config.toml
n_layer = 18
d_model = 192
n_head = 3
n_kv_head = 1
head_dim = 32
d_mlp = 512
vocab_size = 610
activation = "swiglu"
norm = "rmsnorm"
norm_place = "pre"
norm_eps = 1e-05
positions = "rope"
rope_base = 2600.0
rope_fraction = 1.0
qk_norm = true
attn_scale = 0.177
bias = "none"
tie_embeddings = false
parallel_block = false
init = "orth"
init_std_qkv = 0.0267
init_std_o = 0.00445
init_std_up = 0.0267
init_std_down = 0.00445
optimizer = "muon_variant"
lr = 0.0114
lr_mult_o = 4.0
lr_mult_up = 1.34
beta1 = 0.95
lr_head = 0.00844
grad_clip = 2.0
warmup_steps = 118
schedule = "wsd"
decay_fraction = 0.925
decay_shape = "linear"
final_lr_fraction = 0.02
batch_tokens = 65536
seq_len = 1024
doc_mask = true
train_tokens = 490900000
steps = 7491
dataset = "wikipedia_en"
Each number is 500 + 50 x the weight over its row's rms, rounded and kept within 0 to 999. Layers, rows and columns count from 0. Numbers have three digits each. The size before them is the row's rms in percent of the matrix's.

# o: layer 10 attention output (transposed), 96x192, rms 0.872, rows 16-31,48-63,80-95, columns 96-191
# v: layer 10 attention value, 32x192, rms 0.144, rows 17-31, columns 96-191
# gate: layer 10 MLP gate, 512x192, rms 0.216, rows 0, columns 96-191
o16 101:521556541493571435465535645472506447473462431579524518412553520509514486568500513486557429535420490629490462497526544462567457501381443515460492598549436508593509489491521507512452418593487548498583509436422552497461519518604546539518426595581445380509523542466472538454504425451566483446
o48 101:477532454527518572524490525525512574535410642474445520547437516482460474448530526439461515421567506420507413493519501574467481542531478553609473473421489477421457481480395520535435534473516486426452437432526463472475587489564454479515553493493486518501448431594471513582435428579431489545
o80 103:517449432496501518424509535510447493470536489541430447469485513546490505442548460597477514491534548518559561501451431568448537479554544510478598520507516551572507547483478466442467499418587518523505531540445480409651348553471477461514501487460492541555536425460564563500557608545469570533
v17 098:520483531524486554553468532432415410518519485448437535444576506491478544448512580565593499532553553536489565459462458504521480519498468464580447454586531516449481539534461486571565516482499501570498434529389488454471544465406530535432519548448446403540514587579555618498609510446501492492
o17 098:609513526557473441448520524572528468460566495536595508527437539457473546546578457472544549562533450508551487542602481485438534399473504542473489560435459530535563455413488523470547424470531379481598526478485519501494639594479500501521545513406471557516427393502454462449525487510558516534
o49 101:479497447462496632467598444442532570546500511552476512542581494541454445454441548440446520489449469489559437541526470445525514542595486581491542538496436518567387479542498453541534525525422436469482465612499507464580565475536414504445469530570562515567528503491554512433549441468590497538
o81 093:484467489510553437561402568534506528479513429473476428561409523523568410562463541580448383413535533536432535429509507573536503522447472491511440506431485491466578523443600489508559442523533593431490520471494514526494395446463535465500538568447520501420473449496461540521440505506417542491
v18 104:531503486519620462544568474477473607516591492503430494491435510490484506468541465517496499577566478458538454462464411486491504474526502467433515474456551488551554495378533601559558467306471531533464451514511556467543535585528518498470506424476514442524511508551451444511504414496453635586
o18 105:493482429490465521543466481514591498504474458467554548451562504517511447476486471447617431436529516507453445526461425595514542583452560509526495393549539461514515590502496586512398503614504592477529496487475434481528514539462507548481542440501464515469531428407463444493458475498496507492
o50 101:465508569524507509527565477546491441525464486535546452485589482484452545459439544545447501504419519545473538502582524463502472545572464518483527556491474511514544471539515452579574440454508502525599498488424411496470520402528475515500507483477476457436410576566618539570495480466544490383
o82 092:490398467462465411490469529463459540476518536508475426554464519466565473518455313421422512636545491479509485496488495448488444444538514522549517522482457517516436446453493501508533453498490546398416464455479646565472492437403469470547458528471413562480551462485562517482500637544520547496
v19 097:591458484554499556492541538496527544515570513485446483521435565489425449450542435495515437584535499481499525576501555487460499425479594476546477373495618511617447433524591578548596429568447480518506523577496470519509531497433523594495544542556422508492526470500601540587470490515494595505
o19 103:528486478445457469530559488513499513521460523447578548553539585505458521512465457543426524566514508600452548440569464451538562494610415529494640530515517429507526515453457571489530536466443528515458463461418503425632481531584428509442538556500548461553479471438527536495505498529504584500
o51 098:451562609453493534434526488411449481489579534495417489497436461463589526482514577420516476517453489424532530488429503505548419499439597477489458585518459499430559425525519483484462549487549416451433470453545491528410456418460586574494568546480422445544438535489540555489576495515427481463
o83 098:471508533499556520545405553511586439481518471507512460493517443452428463503538526499492450468494427462459499486574532535295507511453449516593407558508460633518488560550506489495514503461590536502514574539558539564506475502565574468554480424525552595537471528462444464510535431516512559480
v20 099:528499478413559484497483467519483548489450460529482408487503506538506410459491537454523528544516520595514473526568441546531644459466578499532379506615441507493474510531510488515549508463543424556473370548484535487469509544506525498481448478487594487465467459471502536434462518460455509497
o20 101:439520504542333450558537485489513562482486571463505548484441462566394467534559418467542511463587526468509547586488574482467496388363498504506494446467387508520564572441498444454486523406537388450469534529467478511542544488413430478497511520469427396538519470515504516458482516561548527414
o52 093:549435501516492467474510489513431536515555466580458454436417485480560531402570459534473557507398533443460481501502443402519467528478505521377592422440579461544468464513500454494511513557481570502495480482527495522474506516480559452582522481458566452494531515506490496526574576493485400442
o84 099:591598497507576491442405525475574514434369397514493495487543526418527460475458514562456519445518439405502518494498478529514535538642481569483523556545549488465473599494413505498502445524534555446526520518437516516425433619556509545530483394499477582475499511454478480498491483542501513532
v21 100:447507499450481498572522557404473501512419467491416493557460473439425493500464444505492550451502495526466519480464527566561517604489479423501479517588490501493545598529546547533561481535517543450521526523544513428402537559443501466466673553461469521481517476423531577413588491523432458574
o21 083:448488499512573479592503528483462413447493540479497451525447513426423457422464540538432597603472522561558499476517424556571479535536490529562615517512497514489485528486528543548569443471541538453538439435403605502489575462399609544523479545463533535495571475480537507419457509544506558479
o53 097:509513525540415587544474477575502400525481468589517536515587551536501504660521539575470497449489485486502520566587586484481478464523461562520462378499488481463582474523514471525568527430535505512490468510525482452488431498552503465577514492565407494507441458477568501512490557562442594536
o85 115:524455583465517494527486637429516557567395440519488480482441499499626468523521522446485502514546564473501490438505436498488474558506585420498410529491564517553457396493487462533503473558476534467420485527573468447485511520476483535449481514488385486524472558536448510505511401481559442569
v22 106:473461512453474511573546501485515520459538498522562417448508495512580485446536437460441404518555476461491584513492532555415562522458501510493436575578537498557421488440433564511411517397538530536469528525564423465491469391513479495506526571525471484616464476458519486470513501524500526470
o22 103:484634450462506508449468411482534593434464499445446491507500526574599409405602438470473486512466511558541475521503425439415542472484480503519558541433594508476487521470488410494596469454527431421544406523518539420583536534504571571393492420543499550486542493530501519534523528510450493444
o54 112:520473512516530585525486493575457479543516558557459640572436544445405541487537484504577462555564558453483524478519576449458466410479483514579409383460557506420499498412517559444336570513466423547536560444465521511517493515463394547596517572492516531447584524434492523596486502470553433419
o86 095:495481532487507518519545456419451406532485443398566411421515431494470523480512481510527542445476544462464400566452455561535526623549404525460489502581458529574561544553500498466490483472488614436440515495506516556561477604542414511544458501506553458493502494461581484439487586476495463580
v23 105:441465438547599646645479583524510450631472457396513455473603425514467459460453445380471466518490431488471521581441419520515462587466522483514477520518482554466526423536603457497547606524553537407523520541550552516522494404576522442488497482545503459527514525505474508523508476477585477447
o23 103:512536474505544516482517372484480492522504510544453489482483473499570507534476553414552523478455489488598484578548526464526392530551491505477536479478456438577447509439470419472442505507479474475557487520550534406520547516500536494495551502476590478454492463595544468531463589540492540589
o55 100:481472522484481514498551548413491620480541618495538504480398518433517574456491494565568539524475579471539534505543526487455506432556530532469400542421457559473473490395433506510502473486511475532567465473519485501556537525464451472515480534515483530548486469466471469454477471499545438540
o87 097:484464497445473396534448595430572481474511547398458454560484512440472512493562506497489476491551490539511514489483516597488468450444602432595569507437477421592504479607480550549459481530454500430434480457497547535457513516467574527431564538449501506503523515429449521436506486460405530522
v24 104:526429524478449512523444434453601520481501467508506453499486456552478461551549463487488469446482429569541403509523441496525561483537597551478564579529477512459462458499515477410538571545532474513526506449498509465423517518516578494400596438455557593471485492585414514522445522434475535546
o24 096:527530508494525428446522566442434473463406417534521450390567467471416442468489550541428593505489456492573389481451486489419454479551501472495579531410508470461475553471437504520468467407474499555435520456504522576538469500492512560589504459518558484523607549491439491520515500457524516519
o56 108:488534492489419470473564566455472578483468535523430568448468549483503533486513484376519496533461580527455590503522619427534452540479537621548480464502538406530449400572486532519467518558482502475556421521444509499472435547447625406495475477564449521562550574536440580456419494474501487529
o88 104:545496528469514498529527509614470448489533523489508502511518600496631588551593531503509484449542533490425519525535535499549480481508491490488408437526437607530570460419529484512460468555494503489390526510501411509517516514522475552433557488547479495413453500509540364481466508586524503429
v25 095:458563598544581532431522599490518587514397488575488479459487469445452567483549527494520548459587550469493489469460472449548510455549445520615434429517435441441469521523479426469455466530532571480529572423460516545499444527544469552488498582504446483450451508497480569400510412444536462592
o25 099:536560570494507535563420643498498548389462424531529427477507559523461505542542393489504515357484489575518448523540562493509501428469472513511475436449457536511447508469488584488436513566499373543520577431488547513468497447433407587514565565576530586470441445465480442547431459486465508435
o57 093:486458475578536554439457493485504504512584476404499445509554529529561495486505614510522497539474510574574588414458319486456548426527525456533456572558624542486508554600549440483422494530528533492410416569590537507547476628514592469591458411433510529455511505539517531478451591531526504545
o89 094:504433500493540407492468461574490499523500553453483508520445483538500408468553528420398460622469415500478513568502502453451540597504486488512481529420493428437511432536529528498567543443531617482501527521514483485469486486462455524453548506476481453517540517490514462484424469419494545524
v26 099:468585484575511570470505494451585460487461488504560588441565521469475506472572487364551518456556434575573447496544455560507551586552574571511591508521528565415509409425553452507449520554461607447442480485473419547529511489415558513499557422490435507560543509542469510515571587584484511502
o26 098:564541452522500586523511429527450529565514615477543508466543549572523526506473608560503470458453531465534552510427544469513426404490584474489525532475541398533465558451531563519569502398507510598621567529460594550547414523402605517509500518499596475431480498518509489412563496524498523445
o58 098:516542518433520603480564541409511513554502511503530559446451663539553493515452512538527601494549516520479563458540495468537572588420531479482428544463446513521483465467533467469547450484451502449433506527444508430471517538598469447467486406482406552428460507450470507474450405485483506541
o90 101:463520520430460412507523517455518521563425438554496414550515475482486500471495375418469503496461474481425439520499451517465508537533529524522537468591521582563506422510434495524418528661518506445500494484508514489471506446500463461456523544526433535526629455531628472556459479464463539616
v27 095:489551385503515487543457490490573473485416527577439389515488536506529576443555479494404551483532432505437501517520504449465484513464477510542545422473493573425540569423437571451480588495531429481507517462456540488569334564492512477470484514601548486551537499591477479427458492492487513457
o27 105:485450472583484527474528446527563628419483506410543561446537526460570482503502494559481416525498437452550476463532535520563600453448476463557478431472458448460406491550489489533588567496561562502488491524465473568514426519654565393438557600491487466490471506477538569686501566489433534466
o59 092:539487515516537453518451569452439491540459528518527492526455437560467542482502498494564540483534558522581494521516467462437399582476504471490499524496412594498525578560463444561519523527489492528482471561460530480488571487316545569648476449548478573447511481483477457356432469487562532456
o91 097:559570516419483527576587500514542523483620501518440569493622512571451468479496440452463477484506499532489574506514602422580468460571470580473493545486528491606452453494512528522470441515486474441548436513524566533514474433539430473442453453485515420467472512449558544553530522602429486572
v28 099:542519482436540503524441441411388452439535547543427512471528432539349554365555484516463502513538549536489551485584495585536489531483474522563530486527443555527502542405442460421533471592392455452383579446554453526549526543437474458519490435448376504530501544457489589475420517461451455546
o28 099:533531571547459546492566457550521453434465482424508551436434546470515541477557492473416524466514551474523460496572467641450404449551541446538413526494452571440512529466486412406496566508496416549473494433447504538567546383599507514504510446455535538584538586429466460456519452479496476413
o60 093:435480437448487441514516424495409522555512512469539490593465473459538441438467593514510522398496451547545567460443539488486561485472567446425467558544420503517535545468470492483406558486515509541555513458564437528616498472555473549542420500490514493375543498587489454558448592552484430522
o92 105:498479521438515523533460553459484475542488427534540515582571471456478505490471483480643416554504457479520513524411504486469531494572533512477503436426566428437477427454493539627508472537393581572543482535480552444469458469588452432428607549511461601533488539403525501491441470513520485499
v29 098:566549613525495491616376539583539540563548484476489392474465523487528485563449539558495556424590516450501480507594494595473485498486529421504449540589480545422443514475590475528506462461521499448469519459506466401557494444426534444543509503491413420450481446460532562537594458526431518593
o29 096:551532381592508505453505504520594417537538499499467459457421548495589462460459529519485467567524571488489534516472549493443496489542449463486487478454446454568456331381533448478450547513353551445529532525504441442484595508443513514476542513446528531419513483493567619483469572544581630476
o61 096:409502520535496453539590535477505548545463495490520548601527522465512397533451440535407534482534458542433449433524519397501549513572542434502456537470523481443509522549474470524550536520540608532527540551514544521460518506573528518557447525525499515490642488552447530470584508492482459488
o93 099:477570455428448472473516466473424486529468453443558554468516437483468559472539487481432521551504521527485508529536468469533458504479463630424540520463422535446476611523500486488570482412540502481486496572523529491576394568529516439484515438516552450511436600515541413517417402559525525510
v30 097:538622465504565592485483549484471463480492379505444503461444448526447425483443483541513461486603459478389526415583588476457511429511499479539530502462476432557481458479467420490579516493557480500568485444580453581455469540459502518598487444470450437584452512434515467569479473572521447499
o30 102:500546490530438503513495416446509464468457503416473556477532507476439491515535604451452430470532499567448491545532478487589467475451431537542483479517553594526544433473570486553496515460473470491500507502469469478561500576578449530510451403498472468436487505492530416592543552452558523487
o62 102:525478485490535436456453412434536486438534501554506531550510507445486611478493599553596563553456564511538421476519453464481566512531611464538492525530546496473561576516592494443532410435421490507478518486527473533521432464593515471414500611530523517514469483490437516506526554549490507478
o94 104:558381454566478544491554520474442599593498555480490512503473508536469416555477391474414521526503464485567569589445554530487467469452538496438522558449486488555431438579396522466517532561506454465504588492548522402450593464460550560522579543535540461544521537509464611479464424516418467426
v31 098:546559522486524441554414472542495532547502401487462479513567463484477393513481535530491404564443570504467498563588445590462475513496471470478506459502397497467455509500469466573500444497567535545455548493487500476485548579544548533482371555562489538535519496471464510475515548560527514634
o31 100:474468577568454500502551519532467508519521544445473423536439469400490407469562464452552537593468475484454404451484572520504510472450463491437490407470553560455547386412510487503501515422508496594486430510458548464393469464509507549487527581480497442534512511457567469473499580575418408441
o63 099:485509503500518499399509464539554507464477516459551495524578517547535582500485372537452495532590412509548485489424452521442463490487474527551436624529517451490467599406521520465498464503427536431474428403525506544469438449493489567439476533564430458573516507574533565563570488518615517508
o95 099:469589521439529465589479588473529486537524529402490481580557439545521510441470527466536520458589530482551501538523480451528522512519489554558591519486482435533493592641496548468565488570516532421547586578480508459535548517473520406546515455552526587501392428509431501473476491468450542462
gate0 101:470479605500518501462607437533492514506513517430535567430522507514449534554565617538485522545435468442534499546455483465407508543553466536464538535530531528495445664487572479483447432448520489554587510567500551552518537434464568476570425528537482414417500515511491487487545539430538514474